Part of a small language model's weights.
Training: a variant of SOAP for these matrices, 468M tokens, 7267 steps.
Each number is 128 + 24 x the weight over its row's rms, rounded and kept within 0 to 255. Layers, rows and columns count from 0. The size above them is the row's rms in percent of the matrix's.

# layer 14 MLP down (transposed), 1536x384, rms 0.21, rows 1492-1518, columns 0-127
size [110 100 100 100  98 104  98 105 107  98 101 102 101 103  98  97 108  96  93  98 102  97 101  95 102 103  97]
[[140 120 141 128  95  97 142 116 115 132 153 148 103 116  92 116 101 107 137 130 120 156  91 123 125 159 126 109 120 164 151 138 157 117 136 125 138 111 147 154 123 175 120 103 105 130 160 138 116 127  91  95 179 108 101 132 137 142 114 149 129 123 107  85 113 162  88 107 151  90 171 125 155 112 143 141 138 139  81 122 117 129  96  88  95 127 155  99  94 112 114 145 133 138 136 150 169  92 165 120 132 152  82 113 128  79 181 155 101 116 130 116 116 175 109 125 187 121  96 170 127 146 184 115 134 135 149  97]
 [130 140 109 141 117 131 125  84 132 176 137  81 157 127 143 168 154 143 103 173 127 167 136 141 115 186 135 102  75 168 135 138 133 138 153  99 120  83 149 143 127 133 112 141 147 113 119 117 107 123 106 148 104 145 163 128 121 115  91 162 111 167  79 160 117 104 133 115 145 140 147 119 108 150 112 187 145 143 141 120 126 106 122  84 100 168 164 130 129  67 155 120  95 183 143 104 166 137 116 133 163 117 155 104 118 132 118 119 148 184 117 112 148 132 140 114 127  91 117  84 128 151 116  90 173 143 154 123]
 [145 121 104 126 108  76 130 166 147 109 122 121 174  99 159 115 199 110 163 137 142 119 119 123  88  69 127 144 113 109 110 103 135 121 174 154 143 129 153 143 155 161  98 142 144 111 108  84 161 108 122 133 117  99 134 122  93 112 133 163  94 127 108  97 137 143 148  91 130 164 125 165 127  82 103 135 129 149  82 148 115 170 138 128 144  87 100  59 124 128 127 138 151 145 139 123  81 198 131 118 122 173 181 161  88 143 111 138 100 121 172 123 100 137 163 110 117 109 149 100 106 164 162 158 153 136 152 112]
 [101 109 122 126 127  83 121 169 180  89 147 189 117 160 131 122 131  91 120 113 107 150 151 139 128 132 153 174 120 147 142 126 138 126 124 103  70 135  98 142 111 117  41  56 186 129 150 137 117 136 108 130 108 115 146  83 125 146 143  98 146 109 134 100 154 144 127 128 107 108 149 112 130 114 111  77 133 127 124 132 149 135 126 143 107 140 111 111 121 101 144 113 173 162 152 128 108 110 126  99 133  88 119 128 154 110  99 131 155 122 166 159 107  92 127 105 129 124 124  87  89 132 131 111 102 111 165 132]
 [143 107 141 133 185 153 127  88 122 147 158 115 147  94 153 126 147 138 117  92 152 112 112 132 151 149 121 152 123 143 149 143 189 155 181 145 110 144 179 108 119 139 114  81 110 121  65 143 104  84 112 155 102 144 137 101 138 122 145 123 136 120 125 155 107 131 174  97 109 162 146 160  95  92 131 116 159 145 121 115 171 146 159 168 122  70 129 131 153 132 135 124 111 147 178 144  98 140 133 127 107 117 107 152 138 102  88 122 161 138 159 169 129 123 187  98 150  99  96  96 119 109 146 145  91 142 173 149]
 [ 91 164 143 124 118 151 149 149  87  84 130 131  96 162 119 166 155 142 179 153 108 132 124 132 125 151 126 134 164 112 131 127 151 132 117 119 123  90 157 151 101 118 112 174 180 209  74 124 156  89 159 138 156 145 154 128 135 151 125 113 151 137  98 128 153 112 106 128 130 134 146 131 136 100 170 154  93 124 110  87 134  90 181 128  76 151 127 147  95  83 126 123 133 123 133 102 114 124  93 144 111 104 131 136 170 158 176 129 160 109 112 144 101 143 118 125 111 154 147 105 109 146 108 146 155 138 135 113]
 [101 144 138 158 128 126 109 105 109 132 131  88  81 143 106  92 104 159 171 121 120 160 138 132 162 125 143 167 125 103 122 104 126  68 138 154 106 182 157 173 130  75 139 167 108 115 123 121 114 107  82  85  97 142 154  84 151 143  88 159 120 117 107 173 124 124 159 132 138  92 161 121 132 119 141 143 172 121 151 169 146 150 101  87 102 173 127 149 121 187 112 109 153  88 110 107 134 171 148  89 123 159 119 147 114 100 121 142 116 154 140 116 148 119 120 138 163 150  99 116  89 121 172 137 107  80 103 157]
 [171 105 142 153 119 137  83 122 102 125 114 137 115 132 125 131  99 110 122  95 126 122 146 146 157 167 174 141 140 156 124 130  97 133 108  83 164 132 128 136 132 145  98 124 130 114 133 113 137 119 103 104 134 108 128 102 129 107 143 146 101 129 177 142 104 137 127 117 134 125 123 137 148 123 173 118  48 138 105 133 139 129 104 107 160 106 133 153 140  98  94 156 146 145 127  76 119 132 152 141 141  84 134 122 149 136 101 183 112 126 133 154  99 105 127 115 139 120 135 158 168 143 120 121 117 152  98 101]
 [129 121 115 169 140 107 149 127 148 159 123 132 127 134 147 130 128  89 153 148 140 126 107 112 115 123 120 111 168 130 114 122  85  68 151 105 155 120 132 138 156 122 150 136 103 172 148 123 143 117  90 156 111  97 167  93 106 123 125 112 130 136 101  90 120 108 169  73 106 124 126 119 168 142 147 128 126 114 107 155 132 122 138 120  90 125 132 148 140 135 107  99 137 171 154 123 136 118 136  86 151 110  92  93 172  98 180 107 112 147  93  79  93 110 107 166 117 128 136 164 126 154 131  73 131 109 163 103]
 [146 134 118 138 122  70 129  88 109 138 134 112 141 165 164 133 125 142 157 104 143 164 128 119 150 105 131 116 105 101 138 120 108 156 137 138 173  71 195  81 141 148 141 147 123  98 107 100 139 129 117 112 111 120 142 121 124 161 102 100 118 170 111 150 123 102 119 138 137 147 110 122 134 114 136 154 128 167 111 102 132 131 146  98 152 130 107 121 139 143 142 122 195 175 118 121 122 160 106 124 188 122 124 106 116  92 134 121 135 134 110  91 188 108 152 125  90 182 100 140 159 122 134 157 150 122 129 134]
 [ 91  64 146 144 117 155 160 113 151 131 125  72 187 150  94 145 132 145 148 170 157 173 137 113 121 105 143 151 152 107  80 108 125 131 134  93 106 157  98 101 125 115  97  94 155 124 159 123 163 118 114 130 165 100 174 116 166 143 155 102 156  72 127 185  66 128 107 146 132 138 146 138 108 119 146 106 138 123 157 139 126  73 135 135 135 109 116  87 118 124 123 104 143  81 141 132 133 164 140 112 134 132 105 154 134 143 151 122 119 158 187  74  84 117 153 145  78 116 127  83 152 124 170 118  59 121 153 104]
 [134 110 107 138 108 102 142 105  93 130  79 130 118 147  94 101 120 132 142 155 124 125 181 152 133  92 148 118 131 141 109 122 160 174 146 128 136 132 155 163 104 152 120 147 128  68 134  83 139 118 121 149 145 126  99 156  89 146 134 166 140 152 143 136 125  99 143 126 136 118 148 128 122 143 137 163 147 138  91 137 140 130 134 140 142 102  85 104 130 172 132 118 100 137 109 145 128 122 153 108 169 109 123 147 141  80 105 136 103 129 136 115 135 111 132 135 128 121 134 129 119 126 100 108 138 128 114 112]
 [168 122 109 138 151 102 109 127 110 111 156 120 109 137 140  89 121 156 184 128 140 101 120 119 115 112 152 129 141 108 140 151  96  96 110 135 119 112 122 188 120 139 162 122 177 155 194 143 111 152 122 110 117 125 112 150 160 149  91 106 170 150 130 159  81 148 201 126 103 115 153 109  96 125 121 167 112  72  93  94 152 140 128 165 135 120 118 152 115 126 138 162  94 145 135 114 111 149 161 111 168 116 136 130 109  99 146  83 129 119 139 147 101 123 172 106 121  92  96 189  93 124 149 117 121  96 107 116]
 [145 140 173 118 163 114 163 152 117  94  89 108 145 127 134 123 110 109 126  95 107 124 152 143 130 186 167 126 103  95 183 137 128 122  95 113 137 126  88 104 114 150 139 141 154 167 105 139 108 151 132 122 121 120 146 115 173 118 148  92 125 119 103 159 184 167 165 126 113 143 116 105 136 104 151 137 143  92 105 131 155 148 145 114 137 132 124 178 109 135 140 148 114 124  74 137 147 118 124 172 116 120 112 116 113 176 155 113 123 149 107 136 130 122 128  99 116 142 145 178 108 156  88  56 124 161 112 111]
 [101 113  77  80 129 142 150 103 140 169 126 141 126 138 135 121 111 129 143 126 115 106 155 132 121 175 105 119  86 160 116 161 155 103 142 126 108 144 131 118 113 121 155 141 144  57 121 142  86  98 156 126 136 130 125 118 144 100  96 144 137 128 166 115  97 121 155 109 169 129 136 142 134 133 140 178 110 124 122 118 125 121 141 130 131 115 134 175  80 137  99 152 120 136 101 112 105 104 163  86 163 140 140 124 127 152 138 152 136 130 142 135 169 112 155 159 175 133 141 159 124 129 127 140 152 106 164 151]
 [149 141 155 124 163 107 115 109 108 104 158 132 110  77 178 136 137 144 134 100 157 131 132 104 117 139 166 151 139 154 156 170 104 161 155 118 121 100 137 124 152 107 114 125 122 115 166 151  99 142 139 145 120 112 138 121 141 130 174  82  77  99 134 144 125 141 150 187 156 136  73 191 136 138 109 151  94 121 153 165 160 118  97 118 152 174 132 156 111 128 157  86 123 189  94 149 126 133 163 125 131 131 162 115  94 190 138 148 118 111 115 138 124 139  68  89 125 125 115 119 143 153 126 126 142  82 104 171]
 [135 145 145 144 129 171 136 128 157 118 129  89 112 138 128 109 117 120 159 160 122 121 128 132 104 106 126 128 133 133 131 115 113 144 114 128 123  68 166 112 160 110 121 129 100 108 157 126 126 141 135 112 125 126 110  48 167  90 114 105 152 139 126  78 102 125  51 179 133 129 123 131 110 130 149 151 161  98 124  81 157 128 134 134 156 118 127 171 118 141 120 137 142 129 153 109  89  99 120 147 140 170 114 132 126 142  84 114 160 136 141 118 105 120 134 146 132  99 142 134 146  87 107 167 134 149 133 144]
 [182 124  92 107 127 133 163 119 180 147 150 121 180 126 119 134 120 113 172 136 120 149 127 168 103 115 133 147 114 160 133 166 108  91 149 119 116 126 140 142  88 120 133 133 142 111 114 157 138 111 129 136 113  73 101 151 103 134 140 130 105  84 149 110 153  60  76 159 114 134  95  90 166  81 110 139 132  83 135 159 169  96 110 130 110 129 157 165 136  76 115 152 134 104  84 166 126 135 104 114 149  99  96 108 126 133 123 105 130 154  87 154 126 112 133 124  98 130 108 163 107 134 118 137 159 166 130  64]
 [108 134 130 169  86 136 218 109 138 163 142 125  62 127 133  92 158 115  87 111 145 129 127 119 112 128 126 123  94 109 124 130 135 179  87 136 138 165  98 125 130 120 110 147 104  57 122 108 105 109 131 107 146 116 127 166 133 153 127 156 138 158  98 112 119 107 132 159 112 108 100 142 147  79 130 135 134 179 121 159 117  80 136 109 111 160 117 177 113 114 110 151 152 126 110 108 133 120 153 126 117 102 113  84 133 126 110 118 131 137  90 125 126 131  97 133 163 150 129 109 126 100 132 174  74 133  93 160]
 [169 107 131 143 123 148  99 145  75 107 146 142 154 139 128 130 160 153 117 129 123 146 119 117 109 151 103  99 162 121 121 141 106  66 147 123 115 120 104 118 102 139 120 107 130 104 144 160 110 123 163 169 159 141 117 107 122 140  86 160 114 113 105 141 159 118 133 113  98 136  92 105  84 110 134 134 156 120 169 133 150 148 126 111 155 117 140 138 172 125 139 152 140  94 138 105  80 137  85 121  97  84  82 145 169  96 122 136 149 144 136 124 130 164 103 170 147 134 173 116 109 102 143  45 137  69 139 113]
 [162 112 106 121 126  85  86 145 144 158 112 122 156 114  96 140  86 156 142 122 109 142 163 139 137 155 143 129 139 131 112 127 146 108 181 104 142 165 113 119 112 141 103 151 118 127 133 141 134 144 137 113 122 116 124 102 142 117 120 161 139 141 109 163 179 111 138 175  88 131 147 100 133 132 129  92 155  76 101  99 141 172 115 123 142 105 128 158 141 106  97 124 145 116 120 127 159 121 128 141 130 154 118 167 104 142 150 151 131 172 103 170 195 124 140 121 132 120 101 145 147  99 134 143 159 128  98 101]
 [123 143 139 168 106  99 103 163 139 151 156 108 103  79 108 124 134 105 144 116 124 115  89 132 129  74 107 139 114 115 136  72 147 118  92 109  89 117 141  92 107 160 127 134 121  84 100 114 123 146 110 115 132  98 137 113  70 105 152 119  98 138 110 115 144 118 118 149 154 150 135 121 105 113 131 150 135 155 112  95 130 118 131  92 101 129 130 168 128 152 131 126 132 141 135 144  82 127 118 136 119 110 165 104  89  83 130 153  94 117 138  90 136 103 162 118 164 112 125 147 109 171 128 168 103  93 122  86]
 [130 130 132 104 150 140 140 163 163 136 109  80 129 170 119 189 151 116 136 135 120 162 104 146 156  49 135 115 166 108 116 125 127 174 149 100 134 140 147 155 120 115  87 169 122 113 145 131  99 158 104 158 120 140 122 118 110  90 114 138 127  99 116 141 148 115 159 116 111 158  92  91 130 177 101 138 151 116 102 122 128 156 148  87 128 122 152 140 162 135 110 127  90 153 120 119 103 120  83 110 113 135 122 104 107 158  87 166 165 126  93 124 147 129 108 116 156 106 132 170 136 137 150 117 124 113 132 110]
 [145 143  94 159 121 114 140 143 145 143 105 143 125 100 144 115 151 141  84 140 155  97 113 137 107 121 148 120 110 148 113 138 153 117 163 102 153 143 163  84 141 125 117 140 119 152 133 113  78 131 165 126 141 132 140  99 143  93 126 141 110 141 148 110 114 122  76  93 101 116 171 146 126  93 118 106 138 116 142 112 117 144 140 122 140 138  96 147 129  89  91  87 144 106 149 127 141  98 138 150 134 112 125  91 157 100 104 148 118 117 119 101 128 138 128 135  97 105 156 114 169 154 114 174 134 112 124 134]
 [185 145 148 153  97 171  95 137 124 124 122 120 137 120 152 145  81 174 135  97 128 135 124 137 157 116 154 105 164 129 100 162  99 127 151 123 138 106 131 128 148 155 125 116 114 119 140 102 142 157 139 171  87  91 151 117 120 118 160 117 183 114 115 143 136 143 136 104 144 104 115 120 155 105 128 142 118 186 145 163 149 108  88 138  87 143  96 138 101 156 150 154 117 147 142 114 154 146 104 119 180 152 111 155 140 111 126 136 128 109 130 134 113 142 144 144 138 108 104 123 132 159  83 136 118  98 114 171]
 [ 99 140  60  93 132 115 115 116 146 160 139 120  86 120 137 128 141  98 131 136 162 132 127  98 127 134 129 100  95 118 107  94 136  89 181 124 138 134 134 140 127 147 127 127 146 123 118 108 144 107 105 120 151 118 116 114 103 112 115 161 136 147 106 136 122 137 109 102 139 112  97 113 128 147 121 109 123  81 137 153 134 134 118 104 114 118 157  98 125 116 108 153 145 115 113 100 111  95 172  93 124 125 165 142 146 124 156 129 137 157  99 151 177 142  88 104 119 136  81 154 129 113 133 137 128 110 172 171]
 [168 136 127 101  88 123 137 121 126 137 154 173 119 103 134 158 125 121  90 131  96 124 101 105 114 122 125 136 122 153 112 128 115  58 166 146 136 114 130 139 139 130 115 167  87  65 142 153 117 136  97 136 138 119 103 116 154 125 115 129 122  99 105 120 136 122 113 122 136 110 108  82 168 134 154 164 167 132 151 183 141 133 141 166 147 106 156 101 134 119 103 126 105 133 134 162 156 122 121 113 106 130 129 136 144 103 136 139  87 124  88 101 129 111 121 101 100  92 146 124 138 141 152 173 122  78  86 113]]
# layer 14 MLP up, 1536x384, rms 0.2, rows 1493-1519, columns 0-127
size [ 91  94 103 102  99 103 101 112  99 107  97 103 110  96 101 110  93  97  98  96 100 111  87  98 109  97  97]
[[ 93 133 104 111  85 161  89 125 160 146 136 107  90 104  97 121 101 179 129 119 147 132 131 115 135 161 109 139 127 151  97 182 117 195 125 134 149 176 151 151 139 113 141 129 107 167 112 146 114 122 148 118 175 164 101 111 150 119 122 132 122 140 121 145 130  84 146 105 111 112 152  85 114 160 132 163 101 169 153 161 136 151 115 117  90  99  96  76 166 102  96 136 119  96 168 135 134 138 156 104 105 178 138  97  98  60 143 134 133 129 126  99  99 120 144 129 102  89 112  82  94 120  85 125  97 103 102 100]
 [133 122  69 110 143 129 137 119 166 172 141 160  98 136 117 199 149 129  89  83 149  75 198 135 111 112 135 148 113 135  96 126 122 153 117  90  94 120 109 129  91  92 128 140 120 131 119 108  84  90 139 124 157 146  86 144 119 112 148 138 114 140  87 115 127 130 121 157 135 129 146 145 196 118 100 112 109 128 111  87 114 153  94 179 150 148 117 172 155 118 107 111 133 172 141 154 121 147 126 111 103 113 150 120 104 149 125 116 123 125 107 159 132 138 114 117 124  89 158 125 130 125 118 142 148 135 149 173]
 [116 117  95 139 143 142 133 106 167 119 164 146 123 163 128 109 129 110  90 142 117 123 117 154 166 100 131 138 123 144  93 108 139 170 149 137 112 144  99 115 134 120 120 144 138 118 170 124 118 104  74 162 104 128 113 132 170 109 106 107 134 150 122 165 151 110 148 105 162 135  81 154 119 140 164 152 114 122 129  96 149 119 164 110 130 155 108 126 139  70 121 140 119 106  99 150 136 186 130 156 153 132 102 164 127 140 140 147 158 167 101 117 122 174 123 160 126 146 136 114 115 179 128 134 148 137  94 153]
 [113 141 101 142 117 148 130 148  95 137  96 123 154 130 172 129 139 110 158 184 130  87 144 167 141 124 127 112 150 163 147 130 163 163 120 105 122 186 131 133 110 142 144 112 137  99 129 120 126  83 125 125 132 126 111 145 149 137 148 102 165 117 140 108 157 108 123 108 135  96 145 121 149 119 158 107 120 133 163 141 165 139 158  97 156 107 159 127 115 131 127  95 137 158 103 124 174 175  87 167 115 155 184 137  96 142 150 136 128 147 101 167  94 134 105 149 109 132  78 153 150 138 125 113 109 142 134 114]
 [120 118 121 139 138 137 126 134 115 133 137 171 143 121 123  92 180 117 112 141 157 148  99 153  94 132 126 177 149 146 139 106 116 147 108 142 135 117 125 147 131 106  98 151 113 148 126  81 122 114 146 128 137 127 147 187 140  64 135 118 136 170 123 111 115  90 164 104 131  90 100 113 159 137 109 177 130 125 118 119  97  69 120 104 147 128 131 121 150 110 143 109 140 169 134 135 155 134 133 141 142 112 102 146  59 139 134  98 171 122  88  96 118 117 157 125 108 159 134 140 131  86 140 104 175 113 122  78]
 [123 125 145 115 139 124 139 138  91 182 135 150  78  95 137 118  86 110 149  84 139 125 113 107 121 124 138 108 146 104  85 117  88 122 109 164 158 125 131  94 102 179 151 143 116 119 156 118 138 134 153 181 163 103 129 125 146 141 122  96 146 139 150 112 165 109 139 151 164 130 123 118  88 133 125 103 143 130  99 132 154 132 146 134 106 150 140 122 145 185 123 138  97 115 121 148 163 120 143 100 190 106 121 120 137 120 166 134 120 200 132 130 152  97 122 123 123 113 107  81 134 179 116 100  89 100 143 138]
 [117 130 188 142 123 145 117 134 114 120 104 170 140 113 128 166 177 114 156  96 120 141  70 107  90 163 149 143 104 124  56 109 131 130 130 120 155 127 101 116 122 180 109  97  94 142 178  99 129 132 122 119 132 131 130 105 103 134 156 150 139 147 141 123 119 130 198  96 127  51 192 116 125 119 124 138 116 114 160 126 114 134 132 107 158 129  81  82 154 116 124 129 149 156 109 142 135 165 148  81 110 162 154 140 101 123 120 162 130 134 118 131 121 149 146 155 116 123 112 117 147 107  93 139 156 130 156 190]
 [ 97  88 119  58 119 130 164 144 109 104 115 129  81 132 109 111 111 126 112 124 137 133 117 158 142 120 104 123 142 123  75  84 149 164 114 110 110 168 141 130 182 100 113 158 131 202 162 187 110 105 165 142 155  98 121 151 110 162 144 150 134 160 160 126 127 144 113 134 105 168 131 108 117 102 148 141 145 108 136 106  91 170 111 128 117 145 121 118 162 164 142 110 111 141 146 107 169  99 104 116 108 136 102 142 142  95 119 155 132 118 111 119 145 129 103 116 146 104 117 130 162  80 119 157 128 135  94 162]
 [148 105 114 100 109 108 127 141 136 127 108 142 111 129 122 153 169 103 111 139 131 182 116 150 172 146 162 138 139 129 133 118 107  99 124  85 108 188 151 138 120 104 137 138 170 160  95 140  84 118 111 122 130 126 154 126 120 114 136 150 115 165 136 130 118 157 128 180 133 109 142 178 120 135 126 127 127 115  98 124 122 101 143 110 136 108  84 124 128 147 146 137 151 158 117 111 154 164 115 154 136 139 140 156 106 109 150 145 130 122 144 132 162  86 137 155 124 142  95  97 152 115 163 104 107  65  93 115]
 [150 130 181 152 156 156 129 117 139 118 146 122 133 115  97 200 166  85 161 183 180 150 123 102 105 147 105 136 167 124 127 127 145 151 157 135 120 155 123 148 164 122 117  93 130 108 153 125 133 133  81 108 115  91 183 127 136 125 142 144 124 134  80  97 141  68 118 115 132 135 144 147 162 134 131 122  85 112 102  89 124 119 123 153 113 122 161 123 111 117 109 173 100 129 176 121 123 132 135 162 129 107 131 104 138 131 137 130  89 128 127 120  91 140 137  60 127 149 112 122 130 113 146 154 128 157 175 139]
 [136 163 115 176  92 124  91 108 102 128 135 114  97 125 124  89 119 100 104  95 152 105 171 145  95 159  86 121 134 100 164 164 127 155 126 137 111 150 153 177 117 131 116 127 146 124 146 141 146 141  86  97 165 124 115 104 114 128 143 102 159 123 148 113  94  94 151 143 114 143 129 120 118 128 129 109 157 123 117 108 128 132 123 139 122  92 101  99 138 136 117 160 119 162 141 145 140 143 141 125 113 142 138 129 166 106 157 129 143 171 133 180 149 128 106  83 129 111 126 171 137 166  90 129  91 112  98 157]
 [146 118 104 132 123  62 150 123  93 119 122 108 146 119  97 171 132 126 164 124 141 117 133 140 114 132 135 107 149 125 128 102 170 119 181 151 143 162  85 124 108 135 134 158 120 122 151 102 117 132 123 133 109 138  77 131 160 103 118 116 187 134 138 131 120 139 143 137 120 135 140 143 113 117 173 120 131 116 141 129 132 147 131  95 137 131 130 128 144 114 125 162 139 167 108 100 105 132 119 140  90  96 120 129 128 117 147 114 143 146 177 132 107 127 115 102  81 129  52 131 103 145 126 105 117 107 122 176]
 [142  91 146 101 143 156  96 119 138 121 156 148 145 121 152 128  90 144 143 133 163 101 171 147 130  96  97 126 136 153 137 170 121 137 132 122 127 111 120 112  83 144 178 144 171 127 127 153 134 137 142 115 133  93 104 141 106 124 124 157 147 116 118 160 161 117 157 112  85 156 108 140 129 131 139 102 122 150 129 111 118 124 106 131  93 159 170 125 104 120 156 135 156 137 135  64 141 111 135  96 132 111 113 117 159 131 149 133 155 116 144  79 144 130 103 130 132 167 134 144 167  88 100 145 145  98 162 168]
 [111 164 143 161 129 161 121 151 153  92 127 121 106 140 154 124 155 137 152  83  98 129 131 139  86 152 130 111 125 121 139 103 157 103 130 128 124 124  95  91  87 116  93 137 189  48 159  98 135 158 141 113 140  90 103 107 150 128 111 145  98  98 162 115 121 145 130 131  85 158 143 121 136 140 128  92 162 167 111 187 107 128 100 122 120  88 143 123 119  88  98 148 156 139 136 128 126 130 199  89 130 150 174 132 135 160 160 126 171 167 163 120 119 134 108 153 114  66 133 118 135 139 141  96 130  94 165 140]
 [130 102 144 134 146 159 122  82 124 120 102 146 128 156 142 164 113 104  99 127 151 158 194  90 113 124 133 148 209 148 128  95  88 135 147 122 120  91 130 128 104  92 112 122 114 107 148 130 103 119  65  96  54 164 145 140 139 128 124 150 107 115 141 130 122 118 139  85 135 145 120 101 136 131 106 158 119 154 131 115 146 129 127 112 103 120 160 122 135 153 120 115 141 125 125 150 152 128  82 129 155 102 144 150 100 160  87 128 102 120 138 108 132 142 116  71 104  70 134 130 152 105 163 114  47 118 134  86]
 [130  70 169 167 152 148  90 127 139 108 117  93 130 124 125 135 132 161 158 112 149 102 127 163  71 137 131 159 143  97 108 116  97 124 124  55  92 132 151 167 133 121 103 101  87 101 153 137 123 147 127 196 140 146 197  97 129 152 132 141 172 131 120  95 148 141 111 165 104 121 110 182 109 133 142 144 141 116 131 113 112 118 116 142  85 149  98 119 179 126 151 156 100 150 132 112 105 123 136 114  86  68 144 123  97 162 116 105 111 113 111 106 123 186 135 137 173 129 138 115 176 131 128 137 159 150 111 118]
 [152 171 145 156 101 104 119 141 158 116 147  97 140 119 127 131 124 100 108 143 129 119 135 114 132 139 116 129 122 100 112 142 116 104 139 135 140 103  80 115 134 144 140  98 104 119 138 126  98 126  83 162 112 145  96  83 119 118 135 147 121 181 109 138 158 130  73 133 136  97 134  87 146 137 169 118 128 120 120  94 166  88  89 135 115 106 153 128 123 128 168 134 105 150 123 133 137 131 106 151 111 101 172 144 157 127 122 128 115 135  83 146 117 125 113 119 135 125 160 130  93 117 145 139 139 121 176 156]
 [172 140 116 119 100 100 117 148 132 164 154 127 134  97 112 130 131 119 163 152 146 115  80 100 130 108 129 155 117 114 151  99 137 121 123 136 133 169 107  99 112 116 137 198 133  82 104 132 118 156 131 109 128 100 140 121 151 111 108 146 127 129 150 123 125  89 137 111 138 128 110 128 140 160 136 118 107 123 185 148 106 130 107  91 162  98 124 142 126  82 169 131 149 116 104 119 136 146 117 134 122 132  95 124 130 124 141 115 162 127  54 134  91 172 117 136 152  86 161 126 116 154 104 155 116 149  99 163]
 [128 104 125 102 143 155 101 113 115  81 133 115 148 110 100 113  95 132 120 119 126  95 124  96 163 146 148 135 104 133 162 142 125  96 105 129 111  89 118 120 131 135  79 114 100 119 152 119 142 120 148 152 152 152  98 130 116 127 149 158  89 109 129 142  99 144 121 141 134  82 115 122 125 139 132 156 110 122 109 142 148 117 123 130 107 144 163  98 141 144 105 143 146 114 138  93 139 121 149 104 136 113 149 123 146 145 136 109  98 150 136 116 152 120 110 105  97 111 178 121 127 114 141 110 146  93 117 143]
 [136 143 132  99 159 117 120 145 130 130 130 120 131 108 146 110 106 102 106 145 136 126 124 119 126 147 134 188 131  93 129 115 133 150 151  97 139 110 118 110 118 100 180 119 100 131 119 126 140 190 165 126 111 141 142 119 171 129 149 126 146 112 110 121 120 183 157 144 156 124 136 109 158 120 112 125 144 131 109  87 129 161 165 139 123 104 121 139 137 113 119 139 160 155 134  86 138 126 107 122 135 129 138 173 113 133 123  91 104  89  99  88 105  90 143 166 109 141 113 151  85 104 114 121 142 110  69 161]
 [111 127 173 141 133 133 153 180 131 130  94 173 160 157 119 156  72 110  92  96 105 131 164 141 115 133 130 105 110 120 106 130  89 121 165  94 156 152 134 161 198 115 172 152 112 115 122 127 154 185 116 110 128 172 154 106  92 138 121 147 104 131  76  79 140 117 115 123 125 147  95 129 135 152 148 133 181 149 142  72 121 148 149 157  68 100 109 108  94  91 109 123 103 176 113 165 127 117 151 154 111 168 122 117 112 128  99 133 141 132 129 119 130 139 127 123 126 106 151 128 152 153  92 119  87 113 121 123]
 [ 90 157 151 152 134 134 121 170 120 139  80 136 130  68 163 140 111 154 148 148  96 121 123  96 157  80 134 145 139 113  83 118 121 132 121 125 105 126 148 115 133 136  87 134 143  82 143 133 129 160 100 123 158 102 133 118  99  94 125 138 104 147 104 141 120 108 102 141 143 157 132  99 159 146 142 141 163 108 146 108 136 183 100 143 104 121 150  69  88 116  96 115 115 107 128 109 134  96 138 164 149 155 109 139 149 129 108 131 112  95 118 105 178 111 197 103 153 144 125 158 123 160 123 113 125  97 161 146]
 [118 170 148 139 134  82 100  81 127 139 138 130 110 142 117 105 157 143 120 152 141  93 120 145  96 167 131 126 130  98 147 163 114 153 125 133  96 112 143  92 170 144 133 109 170 113 171 134  94 136 112 101 102 173 115 142 125 129 160 129 112  96  98 114 138 142 128 131  98 134 131 124 121 101  89 130 134 147 144 136 126 121 152 131 162 115 151 126  94 173 121 142 153 106 143 128 119 122 112 126 141 107 145 146 133  94 154 173  57 101 113 192  74 124 129 145 134 123 144 106 169 155 172 118 161 118 159 128]
 [149  59 110 147 157 164  92 159 151 132 123 157 152 122 149 154  75 159 100 141 160 103 167 118  89 140 112 141 146 137 103 106  73 105 116  86 118  74  92 129 130 115  89 106 137 172 133 128 155 151  95 112 158 143 112 139 132 139 156 115 156 136 122  84 154 158 155 101 127 112 112 122 133 126 103 114 104 131  96 101 149 132 152 100 110 136 128 168 151  86 132 156 128 102 115 118 134 145 108  90 165 123 124 152 154 112 111 123 165 111 101 112 136 165 130 119 155 156 134 115 145 120 115 160 107  81 101 136]
 [137 105 109  77  74 120 129 136 147 132 141 125 142  84 102 109  95 151 114 149 163 120 133 110  89 150 133 128 120 131 135  82 137  76  75 133 147 119 116 114 156 139 122 112  85 172 140 151  94 130 164 138 130 108 128 162 113 157 113  93 136 134  82 133 130 121 153 103 130 192  94 148 106 148 160  96  78 124 101 157 168 136 146 166 111 116 114 142 123 127 148  99 167 141 134 163 168 154 118 101 134 128 161 152  98 147  98 171 131 168  96 123 106 128 133 152 142 122 104 120  88 117 172 103 117 114 110 140]
 [130 100 134 106 104 113 165 146 132  96 112 132  99 152  64 148 168 141 159 123 152  92 108 100 123 105 101 102 145  83 147 150 145 113  84 143 113 141 134 128 150 121  71 131 121 107 129 116 111 112 171 133 114 115 146 124 144 143 125 114 119 141 131  80  93 140 136  76 101 140 141  72 117 150 148 124 128 126 173 127 132 148 110 139 182 150 151 112 113 139 152 127  78  70 162 137 174 128 127 133 161  89  71 143 158 127 143 194 128 137 135 116 144 134 125 113 101 136 176 164 119 128 115 144 124 113 131 115]
 [121 184 164 128 137 102 163 117 156 124 106 117 131 158 110 120 155 134 122 103 170 146 130 160 137  98 102 129 139 200 136 142 146 162 149 104 140 121  79 142  90 149 155 101 124 126 103 104 100  98 149 111 110 114 155 154 122 144 145 133 134 122  65  84 127 103 150 138 129 163 121 146 171 152 112 166 138  68  95 139 135 133 126 129 126 153  88 139  93 145 123 148 184 127 134 142 131 136 136 166 117 100 150 167 119 140 158 136 102 133 131 137 107 125 152 145  79 151 119 164 164 144 128 139 124  89 142 119]]